Weights of a small GPT-style language model, trained from scratch on English Wikipedia: rotary positions, a smear gate.
Each number is 128 + 32 x the weight over its row's rms, rounded and kept within 0 to 255. Layers, rows and columns count from 0. The size above them is the row's rms in percent of the matrix's.

# layer 4 MLP down (transposed), 2048x512, rms 0.0477, rows 914-938, columns 384-447
size [102  98  98 106  94  96  94  90 105  93 103 104 104  93  92  89 109  98  87 102  97  88  90  95 105]
[[136 130 106 181 129 110 128 145 126 131 191 149 144  68 120 187 135 135  84 134 171  92  87 109 138  78 159 167 120 170 137 163 158 109  91 144 149 115 126 125 137 151  56 114 146 145 128 159 124 113  91 179  98 106 113 166 140  83 156 140 176 160 121 125]
 [149 166 132  62  66 170  53 121 157 178 124 163 134 105  84  85 125 124 128 161 103 134 108  67 214 126 120 147 100 160 163 136 140 139 109  90 124 147 170 150 144 110  93 128 114 140  94  57 135 119  84  44 120 132  69  79 141 146 120 130  58 101  85  89]
 [158 143 116  87 144 109 143 127  93 187 140 108 140  68 109 158 149 125 115  84 189 137 112 120 156 149 109 176 185 120 176 164 117 149  85 126 187 173 180 171 183 153 130 109 132 145 112 119 159  73 161 142 120 148 169 115 104 183 114 125 156 150 146  88]
 [123 100 118 108  93  66 104 100 115 125 126 118 161 143 149 147 128  90 169 197 120 155 131 158 169 115 125 103 122  82 114 109 172 133 115  88 116 133 153 101  58 128 122 133  86  91 138 131  89 103 135 104 106 117 165  46 178 164 132 140 111 171 129 101]
 [191 143 115 194  95 103 106 124 144 113 147 139 160 102  96  95 138 151 137 118 146 175 177 135  94  55 138  93 160 129  93 146 110  87 154 115 180 100 115 153 141 116 131  91 116 140  75 145 150  71  76 111 139 139  80 121 123 106 130 140 131  94 147 125]
 [137 157 155 101 101  96 109  76 125 135 132 174 174 123 123 125 140  89  66 119 169  94  83 137  76 146 135 135 158 152  88 146 103 188 125 130 122 102 173 110 183 142 142 100 142 119  73 128  81 112  73 195  99  73 170 140 101 163 162 145  78 186  94  89]
 [165 154 148 121 114 117 105 138 136 178 175  75 164 104  70 127 116  95 108  94 151 130  95 137 165 113 127 136 157 135 115  77 174  74 142 118 127 132 176 168 140 112 166 149 119 174 171  62  99 112 110  82  88 102  54 146  94 119 171 160 131  87 132 135]
 [ 95 143 168 134 109 169 111 112 108 120  86 160 116 124 137 170 109 131 166 152 161 127 134 151 126 182 150 117 134 139 168 155  94 157 188 146 120 139 192  47  97  83 167 132  70 111  87  87 154 110 152 108 138 169 148 104 156 113 166  90 129 122 122  73]
 [124 155 125 118 114 155 148 110 111 111 170 145 103 112 126  97  92 104 158 122 123 140 136 128 183 102 134 129 152  71 139 100 198 132 105 127 110  84 130 142 101 129 134 134 175 142 104 174 123 139 100 163 153 156 124 146  93  63 112 110 201 150 143  81]
 [ 66 142 161 157  85 115 132 102 149 124  16 171  96 152 149 179 152  56 147 108 112 147 135 107 103 144  90 148 127 111 138 142 144 202 154 134 118 118 162 126  99  99 178 174  68  85 139 182 150 192 118  91 102  77 105 128 142 124 119 155 128 126 130  72]
 [161 181 154  99 113  88 181  94 145 158 145 116 111  91 116 123 133 123 169  55  67 135 118 100  56 170 128 136 124  86 123 157  85 148  80 116 134  88  98 154 123 162 110 149 119 108 170 111  92 149 141 140  98 148 148 119 127 101 176 200 138 116 122  91]
 [140 124 146 147 175 118 186 113 106 103 105 128 101 172  91 150 129  85 157 180 157 119 115 146 122 155 165 110 148  83 105 121 128 169 114  98  85 178 162 129 118  92 169 121 121 141 185 161 115 122 137 175 130  65 175  86 115  95  66 152 158  70 100 133]
 [ 92 161  96 145  96 185 143 122  86 126  93  80 131  93 114  92 150 100 166  89 148 156 139  65 111  98 171 125 114  89 157 104 144  79 197 137 108 127 168 115 198 115 146  81 141  79 162 121 146 141 135 106  73  90 113 106 171  92  64  80 138 129 114 154]
 [113 156 153 137  93  57 124 149 164 162 167  75  55 124 184 166 130 164 148  95 127 174 159 154 123 185 144 105 117 158  89  91 214 119 183 105 140 107 126  97 136 148 141 118  99 140  94 112 132 126 183 152 136 143 140 117 167  87 181 184  56 123 155 134]
 [197 119 183 101 168 117 106 135 124 139 167  79 130 129 113 126 154 107 106 149 135 151 131 144 148 153 119 115 126 139 123 180 118 106 116 157 166 161 157 110 128 153 169 120 133 122  81 117 126 138 137  82 162 151  43 158 119 194 114 106 204  99 130 116]
 [ 91 158 161 137 123 159 138 160 167 110 117  92  91 124 113 134 105 103 131 106 135  82 105 124 130  23 141 108 160 160 118 142  99 165  81 114 107 164 153 169  93 100 174 102 178 128 118 140  99  97 126 115 115 140  95 194 122 151 198 138 116 130 141 109]
 [105 120 114 168 162 126  79 144  99 158 133  53  94 111  97 123 116 105 151 125 106  81 159 138  81 190 114 131 159 105  84 116 134  74  98 159 120 132 178 176 106 137  62 153 128 120 151  79  95 119 122 125  74 113 126 130 177  99 121 137 132 168  83 141]
 [154 119 103 130  88  95 184 129 146 116  92 115  53 162 145 112 145 180  64 137 122 128 143  77 146 141 150 124 153 109  94 112 123 123  78 163  63 134 171 171  94 179 106 124 147  98 156  97 107  87 118 127  88  87  99 158 182  95 159 104 159 114 154 172]
 [160  60  68 137  86 121 103 152  85 103 141 172 150 200 187 140 160 142 122 102 108 133 112 149 160 131 126 160 120  68 136 130 129 106 136 120 128 114 152 157 123 125  67 146  69 166 136  88 117 161 200 129  96 140 179 132 159 134 122 143  93 173 139 116]
 [148 213  71 103 109 147 109 130 100 149 127 131 145 110 172 112 122 141 147 182  87 127 127 116 121 123 205 151 128 112 156  95 194 155 186 177  98 104 166 155 173 154 139 104 106 149 182 122 151 172 132 126 116 144 142  90 214 117 165 101 133 141 130 166]
 [125  83 151 162 141 157 136 128 114 100  72 176  85  94 142 114  97 145 134 187 112 138 119  96  94 183 126 113 148  63 100  87 134 152 111 137 150 167 145  93 129 139 144  91  77 135 112  86 149 111 151 127 113 127 117 181 147 148 130 117 139 149 104 155]
 [ 97 110 140 160 118 131 110 165 166 183 138 139 108 178  98 115 108 114 129 168  61 113 119 144 154 117 118 172 112 199 125 142 131 122 131 168  78 158 104 139 118 126 119 127 166 148 119 133 149  84  91 101  82 133 127 136 119 142 143 151 121 120 125 120]
 [114 106 123 120 150  80  85 143 144 154 211 122 201 123  85  86 164 128 147  91 129 128 135 137 146  90 161 110 159 115  94 113 112 124 138 153 129 187 154 150 105 169 131 104 189  90  34 192 155  78  85  90 131 104 200  93 128 181 114 122 105 101 163 161]
 [107 172  81 136 122 202  86 192 124 132 144 132 127 130  98 113 153 180 137 157 132 118 167  89 149 131 126  84  91 153 109 164 160 113 173  87 193 109 152 153 153 129 112 120 118 133 185 180 138 140  83 185  74 115  90 169 174 123 103 127 139 111  86 121]
 [122 110 128 145 134 114 128 129 107 147 106  90 113 160 108 112 146 145 170 160 139 126 128 154 145 158 159 127 133 140 131 103 126 107 108  71 121 154 104  78 111 150 125 113 173  73 139  83 144 197 129 119 104 146  80 162 183 122 205 146 155 144  83  80]]
# layer 4 MLP up, 2048x512, rms 0.19, rows 915-938, columns 384-447
size [ 96  94 102  97 101  97  88  99 101 104 103  93  95  92  93 111  96  93 101  96  82  89  98 102]
[[111 145 122 166 155  99 128  92  75 149 143 115 118 104  54 181  93 160 162 126 117 175 102 155  82 103 162 146  91 102 121  99  88  99 152 150 155 161 113 147 109 138 157 114 146 133 139 128 132 106  41 136 140  51 139 121  92 127  65 127 145 172 195  97]
 [116 175 115 145 104 109 164 122 175 180 146 155 128 114 146 177 136  90  50 118 150 112 133 138 185 175 104 135  97 132 135 141  63  56  84 141 199  75 155 155 137 104 171 125 186 119 117 155  86 152 127 127 116 132 118 127 139 100  71 111 151  88 150  42]
 [ 77 106 104 134  87 121 115  94 117 114 130 145  80  99 110 125 152 153 171 115 199  87 116 175 103  92 130 134  68 132 111 190  81  89 144 162 208 133 110 144 117  94 120 187 158 125 181 128 148  88 143 186 125 194 143 118 123 143 134 134 139 114 105 101]
 [127 138 146 155 121 163  92 162  89 133 118  68 129 131 129 116 191 119  84 105 121  83  50 170  59 107 134 161  96 112 107 110 165 137 173 155 115 120 138 103 166  85 126 131 167 133 166 130 131 168 124 145  93 153 189  45 169 104  96 139 112 113 135 160]
 [107 117 155  74  64 152  96 134  88 125 159 100  96 106 160 138 124 172 148 109 186 128 150 121  86 165 109  67 119 163 131 108 140 130 135 111 166  70 143 140 113 128 101 113 172 103 155 137 172  70  90  63 165 154 160 119  91 142 126 114 150 154 102 130]
 [ 88  93 111 127 167 163  67 119 136 198 125 133 183  87 125 159 157 150 102  72 126 150 170  95 135 147  84 162 128  81  86 129 121  78 112 144  86 170  57 138 119 147 153 134 129 156 103 122 136 103  79 103  98  96  96 158  58 143 128 156 154 132 129 113]
 [ 88 144 158 155 131 155 193 132 152 101 198 119 128 174 127  78 154  84 131  75 131 155 178  85 158 115 136 139 150 151  79 152 108  86 171 163 151 131 129 112 109  90 132 190 109 132 132 108 159 206 157  79 138 160 113 133 131  56 120 126 108 149 182 154]
 [197 119 183 195  65 156  90  97 107 117 140 104 212 166  67 137 155 113 133 140 114 117 163  80 140 156 154 134 182 170 139 147 191  96 161 144 117 152 172 135 115 144 169 168 134 118 117 200 113 116 137 105  95 151 152 148  88  69 131 186  86 124 143 109]
 [157 140  56 117 158 153 119  90 131 100 135 118 119 132 136 130 116  99 142 147 147 145 104 162 134  89 115  69  92 111 130 122 147 146  98 142 146 138 163 147 207 142 128 123 134 115  63 115 173  83 137  97 125  96 116 152 112  96 136 108 157 168 141 152]
 [153 222  94 127 154  84 190  87 164 176 120 148 163  82 148 137 152 125 110  98  72 177 113 122 117  95 164 121 107  83 105 126  93 109 108 107  96 130 130 176 135 118 192 148 130 212 208 150 143 132  84 142 130 174 160  86 101  99 126  74 101  89 129  80]
 [122  99 101 136 124 100 162  91 159 101  55 117  85 131 131 109 114 118 174 152 136 100 133 152 166 165 144 136 127 149 155 154 162 152 132 113 102 124 134 146 120 119 142 147 181 170 150 138 155 145  91 142  92 110 134 118  97 106 125 175 106  65 156 141]
 [142 138 150 127 132 136 120 165  97 140 200 130 178 148  88 133 151 173 104 143 130 115 108 169 106 144 113  73  87 213 130 131 128 124 118 152 132  66 156 144  96 142  78 174 104 119 134  98 151 112 121 186 128 216 199 108 137 101 141 140  73 169 139 137]
 [130  56 100 161 120 153 153  90 122 150  92 141  90 135 163 106  72 129 123 111  73 129 120  90 122 142 136 105 108 108  78 136 148 160 167 167 132 176 146 116 125 165 129 133 199 157  79 137  92 143 110 109 112 156 140 125 119 114 126 141 162 127  68 125]
 [150  97 159 145 123 100 102 136  87 142 160 137 164 172 129  93 109 169  78 152  77 102 133 120 106 139 110 129 141 180 191 103  68 185 164 159 157 174 149 176 150 121 190 149 183 148  83 142 147  83 176 115  98  72 138 125 112  66 147 155 189 139 124 181]
 [ 85 167  80 168 109 160  78 143 129 115 123  82  72 137 103 152 112 135 113 130  82 125 133  81 150 165 132 124 151  69 137 135 128 130  72  68  44 151  98 111 138 162 120 129  87 170 114 101 137  92 112 111 116 119 111 101  60 139 114  65 110 130 143 202]
 [140 132 110 134 152  86 143 156 153 120  89 113  93 130 105 105 142  77  59 128 101 131 145 110 122 143 124 102 125 157 172 113 134 118 151 156 136 253 134 144 130  89 160  84 135 127  88 156 155 115  47 140  82 104 136  74 104 134  96 124  78 157  84 130]
 [108 143  95 137 159 122  99 137  94 174 144 158 142 132  99 184 153 185 155 153 127 133 122 114 114 146 123 118 130  98  97 130 147 121 118 133 146 150 118 145 169 122  91  93 115 153 139 142  94 125  95  91 169  90 197 149 150 113 156 162  67 125 114 149]
 [166 115  88 147 186 175  86 103 151  54 132  96 115  99 129  71 131 115  97  65 111 114 111 104 130 133 139  77 168  79  85  92 151 130 134  55 150 119 160 158 144 148 156  91 136 147 153  97 110 146  84 140 147 134 129 102 143 161 145 143 139  95 131 107]
 [156 123 172 137  84 116 169  98 212 146 179 135 159 124 120 105 117 158 125 163  81 130 141 135 183 144 110 161 112  96 140 141 118 132 103 159 209 130 114 172  74 169 120 148 131  76 159 163 154 107 143  93 114 123 185 131 162  95 111 114 123 104 219 133]
 [137 137 124  89  94 185 132 131 130 125 142 112 137 141  96 148 234  64 111 168 110 120 129 184 125 147 170 134  56  67  93 151 116  89 120 116 116 151  60 110  81 214 127 110 142 142  55  80 127 142 105  80 128 139 113 139 124 187 170 143 157 156  94  96]
 [187 164 139 182 160 135 139 200 173 126 105 132 102 130 114 133 133 132 143 143  99  91 144  69  93 141 100 107 152 206  89 118 171 158 145 146  56 125 133 118 169 182  94 164 130 171 123 133 107 126 131 117 128 109  81 112 194 124 166 183 169 130 131 163]
 [162  84  82 147 138  94  96 103 132 119 128 170 151  87 200 157  93 106 127 132 151 135 130 132 133  99 155 105 140 140  79 112 172 140 190 158 116  84 143  99 117 175 126 161 183 124 157 122 117  88  67 189 102 121 154  84 119 112 179 130 145  91 142  94]
 [137 136 104 139 182 182  69 163 139 102 116  63 102 135 146 141 143  92  76 123 116 135 143 172 142 138 127  84 163 111 161 123 130 164  92 103 128  70 161 111 126  99 153  78 136  76  84 141 212  78 144  71 159 141 145 156 106 139 154 127 149 125 116 173]
 [139 138  84 181 153 171  53 178 170 140 132 113 112 128 135  92 144 110 100 132 112  85 172 134 169  90 139 180 145 194 134 138 110 138 144 108  61 132  83  81 163 129  66 120 121 173 106 119 150 104 169  94  80 150 139 108 148 170 115 170 102 120  58  79]]